Weights of a small GPT-style language model, trained from scratch on English Wikipedia.
Architecture: rotary positions, no biases in attention or MLP, untied embeddings.
Training: a variant of Muon for these matrices, 944M tokens, 14400 steps.
Each number is 200 + 30 x the weight over its row's rms, rounded and kept within 0 to 999. Layers, rows and columns count from 0. The size before them is the row's rms in percent of the matrix's.

# layer 8 MLP up, 1280x320, rms 0.0709, rows 301-409, columns 256-319
093,216,171,215,178,149,187,186,172,214,210,166,205,216,224,192,192,200,172,152,182,156,203,190,234,163,121,139,223,210,211,194,202,203,181,172,288,179,235,180,202,161,201,172,239,190,231,240,99,217,236,178,257,221,177,211,199,222,202,224,200,175,188,228,257
098,210,173,183,223,197,209,195,214,185,181,230,211,226,218,199,213,192,179,190,194,241,244,225,249,218,181,176,226,194,193,170,183,197,217,191,241,157,170,198,217,210,216,224,183,217,162,253,170,197,204,184,179,175,224,219,220,240,204,260,242,223,214,224,181
100,166,232,211,211,198,194,224,188,229,179,175,203,213,210,197,155,209,206,280,200,206,196,143,179,275,203,179,213,188,179,185,205,224,205,211,187,175,204,188,219,263,177,219,249,150,223,186,239,207,244,212,209,194,195,196,194,217,214,165,185,178,178,161,248
100,217,213,205,131,166,151,181,195,214,206,168,194,207,232,232,222,190,204,207,228,183,204,166,287,210,213,176,228,223,187,168,225,188,215,192,221,282,166,241,177,204,211,220,228,168,185,204,116,240,131,211,169,222,202,186,206,202,222,257,169,198,176,249,151
119,198,166,196,186,243,215,151,173,210,197,220,223,237,215,180,197,177,221,175,206,186,221,165,248,237,215,152,170,176,213,166,196,217,154,188,173,220,195,215,208,209,206,159,218,172,177,162,215,200,228,209,187,198,227,209,218,183,183,159,189,192,230,182,163
089,161,182,192,216,133,156,230,184,187,171,180,192,247,238,201,205,184,208,201,195,186,223,222,226,188,200,181,182,199,274,179,241,173,177,180,221,201,226,156,176,212,165,182,211,214,223,203,200,205,205,248,170,167,187,253,175,181,223,228,169,177,179,209,231
091,195,197,162,207,177,165,218,224,176,220,212,198,192,192,187,163,244,216,199,255,219,203,191,206,195,237,139,174,227,244,243,225,182,155,251,205,250,202,178,170,239,222,159,216,198,174,232,172,192,197,188,196,199,238,168,197,109,207,163,128,185,235,228,242
111,161,171,228,196,205,214,193,174,152,175,184,188,147,234,197,192,203,164,217,219,187,235,224,212,171,162,227,207,268,204,208,227,233,186,178,205,168,199,212,231,186,226,197,229,175,211,202,211,278,176,170,223,207,203,211,212,232,218,200,182,208,146,143,206
122,236,208,220,167,164,221,170,207,241,162,181,192,207,183,197,205,243,153,205,253,204,175,193,218,194,177,191,173,186,205,199,194,226,227,221,216,249,236,219,245,210,192,183,208,228,174,194,184,209,174,201,183,201,220,174,144,186,221,195,167,261,237,182,212
104,258,164,161,217,193,263,153,231,221,238,182,184,174,171,164,197,152,211,206,227,190,178,209,194,180,172,251,213,202,205,218,209,209,218,221,148,253,201,197,167,235,189,138,220,183,152,173,177,214,214,219,206,239,175,180,192,198,205,180,204,144,113,173,159
084,222,188,197,194,232,242,247,202,200,157,187,197,251,201,268,186,193,192,187,228,176,249,212,213,179,225,222,207,175,175,255,217,182,222,261,166,227,197,107,243,198,210,203,223,239,179,168,174,210,166,223,185,208,175,259,218,149,239,220,175,165,239,209,183
106,215,177,202,134,130,202,208,224,227,169,197,201,217,224,208,229,155,226,197,221,239,142,186,283,187,245,136,268,218,226,207,179,179,190,205,206,201,152,200,192,158,165,222,189,215,202,116,209,216,203,178,229,189,221,117,135,147,196,213,180,195,171,162,232
114,223,206,217,172,177,221,183,204,188,176,168,144,183,177,156,207,197,252,178,272,197,213,210,208,195,131,184,249,207,226,161,204,124,178,199,170,202,178,154,161,189,198,206,185,193,140,211,210,215,206,225,183,239,224,187,210,185,268,167,220,233,171,165,208
117,222,277,172,154,182,206,169,213,224,125,230,211,186,211,185,140,186,198,203,182,188,212,219,236,212,250,187,214,225,201,188,209,152,198,216,218,185,186,185,211,194,246,194,219,178,239,225,212,245,193,237,161,189,225,186,243,202,215,221,198,161,197,130,233
093,175,217,203,165,228,215,150,228,206,206,237,243,238,203,229,191,263,202,209,225,131,178,204,198,228,159,184,179,197,242,190,216,260,154,208,231,204,222,174,239,242,221,195,236,161,248,176,266,274,240,166,139,194,189,222,238,176,166,261,230,217,179,148,219
084,219,144,172,137,226,164,168,253,187,164,151,227,203,188,205,224,237,169,207,193,174,245,248,173,166,172,149,173,226,181,182,194,220,172,199,180,222,171,250,215,196,212,147,186,148,197,241,198,193,219,154,203,175,207,199,222,206,183,215,234,182,230,219,184
104,164,145,163,225,169,204,232,179,195,189,191,181,239,225,247,195,220,219,171,205,172,180,180,219,211,185,188,171,270,237,180,240,154,176,209,179,171,205,170,206,228,177,196,167,227,217,221,233,201,212,191,207,169,210,180,208,197,120,229,208,181,214,222,226
091,194,194,207,163,173,214,152,207,204,202,286,186,203,174,200,186,172,233,175,187,210,194,210,195,166,190,168,185,215,216,172,202,236,177,193,192,188,205,162,251,240,170,216,210,226,168,157,271,174,222,214,223,151,189,255,222,225,218,217,226,212,209,203,196
099,180,105,218,223,221,222,220,155,221,183,155,203,185,231,183,221,125,177,172,210,203,192,192,204,200,227,174,165,134,190,184,214,161,180,177,195,211,205,154,175,219,207,204,189,269,181,184,205,224,206,162,170,186,210,126,161,174,224,216,225,188,197,191,233
111,190,170,181,250,249,218,172,218,219,220,165,205,221,144,168,223,167,199,241,219,202,229,242,125,222,214,160,206,200,216,193,210,230,214,164,184,266,188,208,153,209,181,249,219,232,214,213,193,201,169,187,208,178,175,226,208,159,213,172,235,118,179,233,197
107,203,137,174,235,177,170,232,206,221,221,250,214,217,216,205,213,156,209,172,207,153,198,165,253,197,201,183,206,201,148,147,167,202,150,199,213,232,157,170,208,194,165,232,173,196,193,224,209,182,188,194,223,176,183,190,214,165,190,202,184,232,174,170,253
117,220,159,200,165,194,232,139,172,194,179,137,128,198,207,197,138,249,188,236,210,220,215,166,168,167,247,223,218,209,184,150,212,191,200,171,208,228,192,181,200,190,175,227,192,166,194,221,225,234,200,219,217,211,178,198,173,196,173,277,215,212,191,199,147
099,215,193,222,212,218,214,205,201,203,225,213,191,227,149,228,233,165,239,198,259,178,197,197,181,209,193,200,191,185,192,235,222,242,241,198,140,213,200,181,159,224,190,163,211,193,171,193,180,155,181,218,175,209,213,172,116,156,238,212,250,179,238,226,194
087,208,175,170,199,193,202,242,201,202,176,207,252,259,221,153,164,203,180,200,145,223,171,196,210,178,247,187,218,205,230,222,205,222,224,165,170,265,254,160,167,193,182,184,215,241,207,199,207,206,201,182,226,235,195,253,201,224,187,241,174,155,169,208,223
091,195,260,142,204,165,237,187,203,184,211,205,225,223,207,163,186,203,185,193,193,204,236,172,211,113,205,136,236,232,189,176,126,259,223,194,200,273,222,210,219,201,111,158,205,279,178,226,199,171,190,212,209,189,175,220,214,192,178,171,187,207,217,173,147
089,192,207,241,203,176,211,191,194,178,242,195,211,198,193,211,262,198,204,211,253,193,217,156,205,175,209,220,255,252,197,241,208,231,189,235,255,235,247,228,247,185,225,202,260,255,183,247,232,206,158,179,156,205,229,132,221,194,217,185,159,175,174,168,191
107,206,205,219,206,189,213,227,212,160,248,251,211,210,212,186,215,200,236,197,246,173,192,164,243,195,185,181,184,181,144,132,165,180,234,212,207,179,267,210,179,208,269,212,237,211,197,199,206,196,149,209,202,172,183,216,236,281,151,163,197,220,171,217,202
099,218,171,219,197,176,165,188,195,205,212,162,211,165,214,145,150,230,195,205,249,235,181,173,224,225,172,218,153,196,172,176,231,181,231,253,219,122,187,199,241,192,218,262,203,202,216,233,238,172,185,241,205,175,198,193,177,203,229,266,186,227,202,198,245
100,174,203,180,190,159,228,192,231,195,190,198,244,202,175,180,205,188,191,204,251,158,229,227,164,145,251,153,199,181,206,166,209,232,199,173,193,181,169,210,139,212,229,221,190,193,256,268,138,159,173,157,196,195,208,158,116,175,167,205,222,205,163,172,141
103,201,128,237,174,201,152,167,191,232,138,230,187,204,179,163,220,240,178,197,230,228,190,131,260,194,238,189,187,180,209,159,207,264,186,214,211,195,184,179,227,191,192,191,212,191,205,221,218,182,145,221,268,201,166,207,147,151,174,203,217,237,210,225,161
099,240,213,192,108,205,208,210,179,181,169,118,152,260,226,203,221,244,180,172,216,197,205,164,183,199,252,184,242,260,250,154,219,195,228,230,181,208,227,208,174,228,178,162,157,119,195,193,187,210,236,204,183,160,171,210,164,209,210,187,195,178,177,189,168
097,224,201,228,185,208,207,156,233,226,199,169,202,230,217,199,208,181,263,157,194,183,200,189,171,173,212,197,223,186,165,192,218,205,249,212,157,247,168,122,168,197,151,156,141,192,213,233,187,242,163,191,196,182,273,164,189,245,152,242,257,194,250,175,164
097,156,217,228,243,228,188,199,201,234,235,203,207,238,237,196,195,226,239,171,160,280,214,235,214,189,184,198,235,198,247,228,228,177,209,215,215,197,134,157,200,174,170,195,235,218,233,250,205,118,217,218,245,223,211,183,204,207,187,257,220,203,166,239,226
098,207,165,214,214,196,189,200,224,217,196,252,225,233,198,238,237,222,162,130,225,182,161,156,220,196,103,240,158,187,216,126,195,248,242,189,247,199,192,155,152,190,261,187,190,188,243,257,197,216,221,166,205,174,174,166,221,192,197,256,255,165,164,210,218
105,233,183,218,177,196,147,210,215,194,238,215,244,264,226,217,144,191,203,184,161,181,211,231,193,188,257,210,164,144,204,121,177,247,170,217,211,188,178,228,163,211,200,199,191,219,161,186,158,236,199,240,254,193,229,229,205,233,136,204,205,190,230,230,202
087,200,215,197,185,200,181,240,178,175,171,266,183,192,164,182,271,146,142,209,220,244,178,175,201,162,169,140,221,184,190,208,220,221,220,200,196,188,189,242,174,211,186,170,185,216,217,210,227,241,234,192,150,216,264,193,263,148,160,226,160,186,274,213,208
086,166,249,151,240,175,174,177,163,186,207,226,171,227,242,225,219,183,249,225,263,205,199,249,163,179,211,209,206,208,279,207,219,165,154,230,171,217,191,242,200,179,240,228,180,262,193,190,216,222,184,167,167,215,195,238,172,221,219,171,178,162,170,196,209
099,235,248,210,206,208,248,213,200,199,207,210,187,208,125,239,145,196,189,193,194,191,186,213,199,194,194,184,270,226,138,222,193,180,196,191,215,174,192,233,194,158,190,224,175,201,211,203,168,202,221,171,198,115,212,164,215,207,240,171,155,172,212,235,226
101,191,197,156,250,205,189,176,180,230,164,140,222,194,176,185,200,186,235,172,186,158,183,229,209,167,198,259,214,159,161,197,149,242,169,198,194,212,200,185,172,249,199,178,132,118,189,190,178,118,181,201,134,186,234,186,204,193,131,191,206,210,171,216,178
099,206,275,221,231,203,187,203,168,213,188,143,181,188,202,163,227,169,152,247,186,240,241,170,271,215,217,141,187,192,241,168,231,171,203,172,200,193,209,207,173,231,123,155,206,221,212,252,165,176,230,252,173,176,203,197,215,210,119,192,197,209,218,209,180
109,199,144,167,180,173,209,198,186,218,195,266,178,200,157,193,227,161,241,220,166,221,150,142,217,158,208,187,220,212,146,157,233,209,213,171,237,155,172,211,184,220,132,181,218,170,155,232,188,157,200,199,212,166,219,134,215,142,205,200,216,219,147,216,255
101,189,198,158,223,196,247,160,241,202,174,222,198,188,203,173,230,285,173,154,249,162,181,209,184,173,190,193,220,245,199,214,223,241,210,234,141,218,203,114,207,173,209,193,235,204,166,220,208,241,204,272,171,179,199,198,223,176,252,246,187,163,217,156,203
091,183,221,165,188,204,245,231,196,199,225,230,237,218,228,216,207,213,236,165,297,215,258,265,135,171,187,207,193,212,201,126,186,189,171,172,204,202,215,252,159,242,222,147,200,220,204,235,265,178,210,208,252,205,233,185,182,163,219,223,157,241,211,137,176
096,217,191,135,217,163,203,189,196,212,158,160,164,144,175,183,213,195,226,189,214,158,175,197,226,182,204,142,172,191,192,163,175,211,202,178,183,222,250,193,191,193,194,199,167,193,215,196,218,175,188,161,220,204,220,181,226,199,169,135,238,223,188,236,176
096,197,203,152,203,192,197,187,182,162,149,177,224,227,167,186,197,179,187,185,200,157,232,173,206,177,216,193,230,168,197,189,170,137,215,273,206,270,174,237,209,202,164,198,209,248,202,169,190,142,213,167,219,193,183,190,230,237,215,174,167,175,190,250,170
107,222,233,220,214,266,189,192,253,196,170,223,164,207,170,234,191,186,191,250,220,175,188,245,170,211,205,234,153,237,203,193,218,198,164,187,184,192,210,198,211,228,193,215,166,232,184,184,128,172,219,221,201,178,218,243,154,166,279,175,217,234,151,223,187
093,185,169,151,156,197,191,207,190,182,240,188,225,196,203,230,205,200,184,162,231,224,228,242,220,208,219,114,135,216,242,241,243,179,202,193,190,264,199,162,246,207,210,165,253,175,251,187,233,197,181,230,216,219,208,225,160,152,200,209,220,192,195,214,213
115,230,199,211,227,215,194,207,179,220,164,176,197,209,221,197,216,209,200,231,145,195,191,258,245,218,191,204,196,178,249,223,173,201,185,232,185,159,181,248,248,211,200,218,160,189,268,195,173,183,208,165,197,193,154,164,201,196,228,183,193,257,209,172,169
109,168,173,227,237,186,192,245,173,201,200,186,232,230,201,210,252,226,176,176,198,159,197,203,221,219,230,202,214,201,167,188,181,184,239,200,173,169,143,205,201,172,228,192,218,162,179,225,171,204,180,179,268,205,163,227,233,150,197,178,194,200,233,243,178
089,212,218,189,204,209,200,178,198,188,225,205,246,195,212,162,207,227,214,193,235,220,268,160,192,195,225,190,195,195,199,148,174,214,179,233,159,236,176,243,224,182,229,203,204,188,194,191,127,219,175,195,161,175,197,196,180,145,219,201,174,198,197,149,161
096,208,157,185,218,162,166,182,214,190,191,170,217,179,121,186,194,191,167,230,202,236,183,216,203,188,233,209,238,187,178,160,210,235,208,160,197,217,208,109,240,232,161,194,177,250,201,214,212,162,226,197,217,250,193,204,212,232,170,191,214,230,177,204,184
098,259,236,165,154,203,228,216,151,239,236,192,241,187,212,176,210,189,254,212,197,215,198,218,230,142,158,200,200,201,238,164,209,164,223,216,202,220,224,238,170,260,150,192,222,223,210,201,229,158,194,229,181,183,168,226,211,239,243,196,195,193,190,181,217
117,148,241,180,197,173,186,168,176,210,179,157,193,136,196,206,221,204,217,192,208,155,190,261,239,177,178,199,199,203,232,200,159,150,276,250,194,204,194,242,213,193,285,253,212,168,230,167,243,195,252,214,176,174,187,151,183,200,248,197,189,172,148,216,224
105,198,184,183,207,197,191,224,190,188,206,211,184,189,222,182,245,211,182,244,191,152,255,215,215,198,146,194,183,222,150,201,169,198,216,181,191,120,180,226,230,199,181,202,200,183,181,232,188,188,215,207,258,234,252,191,151,193,208,129,226,203,212,158,198
108,268,221,193,212,152,202,194,181,190,240,140,184,154,249,194,228,138,201,238,164,224,197,232,186,177,200,156,209,129,159,229,156,185,164,219,187,193,178,166,178,171,197,209,182,169,172,238,168,206,201,219,250,99,199,129,165,196,193,194,171,218,190,169,160
095,186,177,175,161,132,278,177,206,178,193,210,182,239,168,231,202,230,188,242,264,269,212,123,273,230,143,169,171,162,178,162,187,199,140,223,232,205,182,218,172,242,177,242,192,220,227,239,197,197,191,153,197,181,195,206,230,219,211,194,193,206,246,191,186
112,215,231,247,162,183,240,235,202,174,194,181,215,197,171,181,206,218,210,220,189,204,225,191,188,167,241,208,210,236,189,144,168,297,199,205,165,235,216,287,181,205,190,212,207,231,174,186,149,210,195,130,198,257,220,278,196,197,194,188,161,208,196,179,193
098,255,206,224,234,161,159,260,150,173,230,206,234,183,259,210,244,223,202,184,224,235,202,168,220,179,201,137,220,223,221,195,244,178,181,223,219,208,208,201,193,226,182,197,194,173,189,216,227,130,209,150,191,239,216,165,200,192,229,202,167,199,181,207,187
106,212,230,204,213,186,154,277,194,237,257,148,180,209,172,188,261,212,219,168,224,175,266,220,217,161,206,184,188,176,170,200,245,180,151,258,198,209,168,210,150,226,177,193,268,179,201,196,220,152,221,198,180,216,232,172,208,103,182,195,177,237,203,154,146
101,219,199,198,228,231,207,205,274,280,146,211,179,182,173,162,194,158,211,218,190,206,214,181,248,174,143,172,195,220,163,248,195,208,229,195,177,170,163,201,225,181,230,199,181,180,207,167,199,220,184,229,173,173,189,172,186,205,165,142,193,185,212,226,268
098,236,161,165,188,154,191,222,211,205,174,207,173,226,235,220,278,227,159,194,157,183,209,216,203,223,153,159,170,188,203,233,184,172,246,200,209,197,154,146,261,232,236,229,146,176,202,161,250,228,198,206,202,208,213,231,232,186,198,185,181,260,177,203,191
104,188,202,213,222,228,191,242,202,218,192,176,258,207,223,179,196,165,191,174,220,212,199,199,184,158,206,252,169,169,191,234,228,189,195,198,207,277,188,207,256,195,184,214,169,226,248,190,216,230,205,189,178,192,231,212,166,246,223,218,183,212,177,213,246
101,245,206,217,226,188,229,204,212,182,109,218,208,246,222,143,216,216,170,171,177,176,227,218,245,242,231,226,201,236,195,137,190,148,213,144,179,228,216,137,241,173,236,223,258,183,174,232,177,173,220,162,230,167,231,205,111,182,208,171,159,173,153,182,246
098,218,216,196,207,258,202,160,149,194,203,242,191,219,169,189,173,228,124,206,164,197,188,195,232,191,226,214,171,150,214,242,177,205,204,180,198,231,258,223,144,176,223,214,224,163,154,243,182,183,169,185,181,190,156,186,183,194,173,188,213,227,220,210,233
106,156,243,200,214,157,222,226,203,163,236,206,157,148,198,104,185,218,201,198,217,194,181,216,237,188,217,255,202,193,259,174,168,215,218,187,215,222,215,233,259,266,146,199,242,239,236,232,163,204,215,174,215,178,176,225,158,160,186,228,238,226,163,220,185
107,209,200,191,240,191,143,187,229,159,142,212,190,283,190,214,192,237,166,221,229,184,266,183,234,195,214,228,225,175,180,194,201,199,219,177,209,184,200,238,194,210,145,258,216,180,211,218,197,180,231,219,176,202,212,212,230,180,269,260,186,178,208,195,257
116,190,177,215,173,163,215,138,209,176,199,177,211,185,186,223,193,200,188,179,190,171,192,183,240,183,170,232,217,181,220,261,237,241,186,204,212,201,175,185,183,213,310,213,187,229,187,238,173,219,170,188,200,203,190,193,235,178,192,282,155,257,191,216,233
108,159,168,163,200,227,195,197,223,205,175,160,170,153,198,179,191,193,185,189,193,163,218,213,209,154,191,159,211,230,217,175,281,200,191,213,154,200,207,196,212,195,185,204,214,193,207,255,165,173,220,206,194,168,245,171,205,201,135,233,237,241,158,154,188
119,238,175,192,206,138,203,230,228,195,208,253,224,199,205,244,194,204,215,174,231,198,232,188,242,213,231,238,159,162,163,186,184,196,162,229,177,154,197,154,194,261,202,177,234,193,210,261,245,241,211,233,166,197,184,171,215,223,173,214,165,201,125,164,155
096,187,191,211,223,176,199,163,182,207,218,203,199,177,134,164,197,214,235,232,205,184,199,184,241,206,129,232,183,197,186,221,196,188,186,227,172,173,210,235,218,233,163,213,200,178,218,212,214,182,231,222,216,219,187,190,197,208,209,216,141,160,176,218,209
111,228,254,175,236,165,223,219,183,225,210,234,176,199,185,176,188,190,183,236,191,205,224,166,239,227,163,207,226,190,213,171,246,205,187,166,178,181,184,214,216,215,173,245,188,219,198,189,215,173,209,254,198,149,208,227,210,247,250,210,207,188,182,257,227
088,236,218,152,211,223,204,153,217,171,193,171,228,249,216,218,182,207,170,248,239,166,196,268,152,241,194,226,195,222,172,151,272,237,262,170,194,227,186,209,166,140,178,173,160,149,216,200,170,228,166,224,208,217,197,200,190,150,168,188,250,176,251,219,224
100,213,171,173,135,185,201,173,199,191,224,190,166,230,218,199,188,231,154,237,190,198,183,210,174,223,188,157,233,206,135,226,184,212,206,192,288,207,246,168,193,276,176,204,186,130,208,213,189,221,204,206,138,180,231,183,221,221,159,216,222,200,178,157,291
094,230,182,177,202,157,192,237,200,215,210,209,199,182,212,198,181,199,150,223,231,257,207,218,199,210,246,189,194,154,182,147,242,213,204,226,225,183,189,163,221,226,230,239,229,207,216,169,173,211,266,170,236,165,220,195,204,241,194,187,200,191,155,223,249
078,204,210,188,227,159,207,203,196,170,191,222,157,140,235,158,173,225,164,215,178,155,245,153,208,188,212,225,181,176,186,235,203,271,187,205,291,117,195,134,245,199,202,193,228,196,134,228,145,127,179,199,134,202,211,211,250,219,230,217,222,160,235,215,190
094,168,224,250,200,207,230,188,210,206,177,202,214,166,162,246,189,216,125,226,164,168,181,203,197,200,232,206,242,200,192,226,241,222,181,211,225,223,162,196,190,201,176,140,217,289,220,235,264,177,178,256,185,168,213,210,162,195,278,183,235,206,240,179,134
095,182,197,197,202,197,244,188,171,202,195,209,164,225,188,224,225,223,244,279,203,259,160,184,225,217,184,177,208,163,264,211,218,215,232,237,159,196,213,229,149,165,228,204,136,212,196,205,251,195,180,143,206,190,205,198,155,206,188,198,196,145,274,199,228
094,156,184,170,249,201,200,263,204,153,223,208,225,162,213,219,201,221,185,184,228,206,190,162,172,225,167,195,240,192,222,162,206,200,136,214,246,219,182,191,186,242,197,153,193,181,239,213,227,214,203,197,198,183,233,227,198,179,216,155,189,181,205,159,218
103,170,171,265,201,187,170,183,227,223,200,124,197,146,168,206,228,182,239,256,204,195,225,226,197,263,233,203,216,196,175,187,222,228,269,185,202,214,178,226,224,233,199,186,165,189,178,174,168,212,231,210,161,190,193,212,180,161,214,205,154,183,187,190,210
106,167,205,201,189,174,181,139,243,193,196,159,210,273,234,240,205,222,166,224,224,195,251,164,201,178,223,177,225,178,157,166,218,210,225,202,189,226,173,196,225,183,185,197,240,168,169,187,153,158,226,254,214,146,189,221,210,151,217,209,219,178,172,235,233
096,184,242,193,182,194,237,194,175,192,197,271,161,241,266,198,221,160,168,166,218,218,190,195,209,213,165,193,175,162,182,252,175,233,250,195,202,175,179,205,195,203,175,251,252,231,129,234,210,197,141,200,234,216,194,237,227,296,239,178,187,239,226,181,197
100,247,209,177,193,220,239,181,250,265,196,157,209,194,188,165,252,165,191,169,267,169,226,256,181,183,143,211,184,243,172,236,159,232,219,164,198,230,186,195,188,201,203,240,169,216,236,242,182,223,202,178,187,152,143,205,117,161,195,174,190,200,173,155,183
082,220,172,235,203,178,222,232,206,172,219,181,179,191,239,242,216,189,261,245,180,214,192,185,214,228,163,203,237,242,239,148,208,223,226,165,183,202,185,142,204,176,174,199,185,231,201,187,183,160,184,235,169,190,176,219,204,245,193,241,237,205,240,142,199
094,236,133,241,216,225,151,208,192,219,175,153,214,163,233,201,265,217,132,200,219,178,163,214,225,158,160,196,178,182,201,186,247,261,210,228,211,224,175,155,200,226,185,198,202,159,232,191,206,206,235,151,203,195,185,177,235,216,199,165,184,176,183,195,184
097,147,222,198,226,230,227,254,256,198,212,182,234,246,200,152,194,249,209,218,162,221,180,209,195,162,189,209,226,210,213,188,186,196,160,151,171,224,190,207,223,195,201,224,188,192,172,231,227,239,171,142,184,168,271,211,150,237,186,148,174,182,158,251,206
089,248,217,164,214,234,200,273,123,193,206,203,151,163,202,221,157,256,166,181,164,277,159,236,202,182,200,251,158,182,215,184,200,156,198,171,214,251,190,216,198,282,194,186,215,205,203,197,225,218,204,160,185,259,208,235,228,239,177,162,167,163,208,180,277
106,227,234,194,173,189,189,192,206,178,242,216,232,208,188,209,215,195,219,189,246,180,223,154,149,113,238,185,263,217,200,199,262,218,224,226,212,249,221,241,242,239,196,214,196,213,204,211,174,227,235,207,194,210,213,191,168,241,123,255,172,236,204,205,248
105,221,195,143,185,193,164,211,232,193,165,181,175,230,213,154,117,203,229,184,238,215,191,186,188,179,145,183,144,173,193,207,207,181,255,257,176,217,171,247,235,180,196,173,211,166,205,173,184,239,204,176,161,154,185,190,220,247,200,151,201,245,168,205,203
100,191,189,180,183,246,201,178,171,261,182,157,204,191,207,195,214,233,217,168,239,184,163,202,148,170,197,172,243,209,171,206,204,206,166,117,141,102,194,142,145,224,243,217,210,180,180,189,263,238,213,191,198,149,264,182,165,218,187,192,171,221,161,184,205
098,197,192,185,197,203,237,194,177,166,200,178,208,255,238,172,176,198,200,224,221,205,174,244,216,210,152,212,243,226,171,219,192,191,234,190,203,217,202,244,247,228,143,265,197,147,253,202,209,180,134,223,203,175,206,220,193,228,180,228,181,246,195,174,188
115,250,201,201,192,233,192,202,144,212,204,185,197,190,187,157,181,213,239,126,204,157,225,202,223,212,172,204,220,191,173,211,149,174,157,213,145,219,165,226,197,204,201,184,202,138,192,214,203,204,168,200,191,186,182,166,230,198,220,194,169,202,235,152,204
105,176,201,216,173,183,242,199,222,212,145,237,189,224,197,183,182,218,121,172,190,138,199,173,145,208,163,185,217,179,126,169,198,194,157,241,178,186,194,216,219,194,247,252,180,152,225,184,158,239,218,213,167,224,176,188,216,174,166,222,168,208,212,158,224
082,237,227,191,211,176,177,215,174,204,204,210,221,203,266,180,164,181,255,191,213,190,191,210,232,197,206,262,200,258,184,264,190,202,178,192,191,229,182,154,168,164,239,189,264,243,223,178,215,160,190,224,220,185,173,135,156,283,213,180,169,161,164,207,168
111,250,148,185,203,160,164,151,192,203,201,174,169,206,238,200,197,219,212,167,231,142,161,206,164,133,226,156,204,184,189,192,173,192,212,277,195,207,240,205,231,205,206,208,195,179,251,163,213,255,133,177,256,194,150,203,208,253,212,229,157,240,224,263,170
104,219,238,178,188,189,210,182,174,225,175,185,209,237,184,180,233,218,184,171,251,176,200,208,141,212,168,205,249,191,230,191,217,190,132,268,201,212,183,214,248,204,217,196,217,191,168,200,134,189,162,261,237,216,180,178,206,249,193,186,213,221,192,199,244
093,176,169,227,207,173,196,250,173,227,182,186,164,210,189,171,190,162,174,214,193,163,207,196,178,215,194,222,216,245,184,193,198,148,170,177,197,167,137,134,261,189,200,224,167,178,183,250,200,213,219,224,142,214,250,236,218,120,235,171,163,190,200,201,152
104,218,212,136,209,193,183,195,185,246,157,170,248,198,168,215,205,175,203,190,192,199,185,168,167,201,169,210,164,199,177,195,198,242,199,194,250,212,132,211,289,233,213,246,228,206,168,170,237,177,242,224,191,169,175,250,149,164,183,169,202,199,198,253,146
102,142,164,216,229,223,184,187,213,196,237,170,189,199,228,214,179,187,207,167,176,180,231,175,176,231,204,263,176,211,200,196,221,192,183,151,199,257,260,221,223,206,223,185,219,198,224,242,249,217,235,200,151,222,137,237,191,193,233,231,178,251,206,207,187
090,153,203,175,209,173,197,169,221,205,203,215,219,164,169,197,190,168,200,161,199,207,191,152,201,180,198,228,136,152,123,229,207,223,241,191,164,154,212,156,215,191,177,218,226,260,162,184,195,202,199,165,191,129,214,207,137,227,200,206,185,215,203,208,217
077,142,240,171,218,210,176,222,181,204,229,176,162,196,227,165,263,182,182,209,187,208,195,202,185,208,164,226,218,158,156,208,199,236,181,215,217,207,197,193,199,213,207,228,236,216,198,226,195,220,217,236,204,174,172,210,188,211,237,189,171,178,248,182,240
109,190,162,221,202,168,202,172,163,186,178,216,169,211,222,203,163,171,241,206,245,240,161,151,191,181,200,246,214,181,189,154,167,214,172,177,204,208,197,176,234,222,202,222,236,165,189,240,197,163,209,188,193,205,219,241,246,196,210,131,175,205,196,219,193
099,198,237,173,180,159,234,213,224,198,170,203,170,245,178,223,220,178,183,177,202,167,177,246,172,228,197,198,198,206,233,200,199,227,229,224,199,189,210,249,188,220,226,191,231,166,153,188,180,201,172,210,220,194,154,232,177,192,194,163,163,184,232,208,244
101,186,159,200,155,210,194,187,198,183,222,185,195,184,170,176,171,158,163,197,196,156,160,298,254,219,250,168,185,172,182,207,157,177,208,182,222,185,160,185,204,255,199,206,195,146,191,163,187,208,200,199,183,191,185,219,175,222,220,209,165,193,252,241,203
095,233,187,210,179,212,164,187,170,212,176,199,237,152,174,217,212,217,163,187,203,238,198,189,186,216,219,175,186,147,160,156,180,185,234,190,160,211,176,249,188,232,191,196,176,183,208,204,193,214,246,172,200,180,222,233,212,159,149,201,189,196,103,193,240
098,160,191,206,229,215,229,155,216,201,222,203,185,282,165,167,191,115,194,150,188,256,196,187,187,241,170,181,206,156,208,137,247,203,180,181,217,175,189,163,216,239,197,202,189,254,161,185,176,201,217,209,207,248,198,181,242,158,230,231,131,221,185,216,231
113,191,174,194,169,183,158,234,148,210,234,225,205,131,151,199,233,247,197,226,198,227,221,239,206,148,184,199,136,210,190,203,229,211,190,224,218,220,264,214,197,234,216,235,113,246,188,196,209,232,192,144,188,234,237,173,169,168,215,217,228,238,248,207,233
095,172,250,207,157,194,215,182,208,229,117,182,185,247,204,174,224,163,161,206,192,170,138,122,202,253,256,205,200,158,197,148,170,211,232,203,208,199,238,198,210,197,214,247,238,183,193,203,218,224,173,239,183,177,246,193,178,226,170,167,179,161,201,175,196
089,243,152,208,198,188,159,206,190,167,139,93,178,205,168,227,168,168,167,192,170,180,147,241,210,205,214,232,209,177,203,211,207,176,182,233,209,221,191,155,171,186,167,193,196,221,191,179,176,209,218,199,188,218,174,189,222,171,163,218,196,204,220,226,165
109,206,226,259,204,186,224,227,202,210,159,191,187,210,233,228,225,198,197,222,132,155,212,181,183,201,243,191,210,210,154,169,167,216,242,232,159,252,188,288,251,189,183,206,174,225,208,181,202,210,173,177,191,189,157,210,218,194,179,178,226,209,193,213,175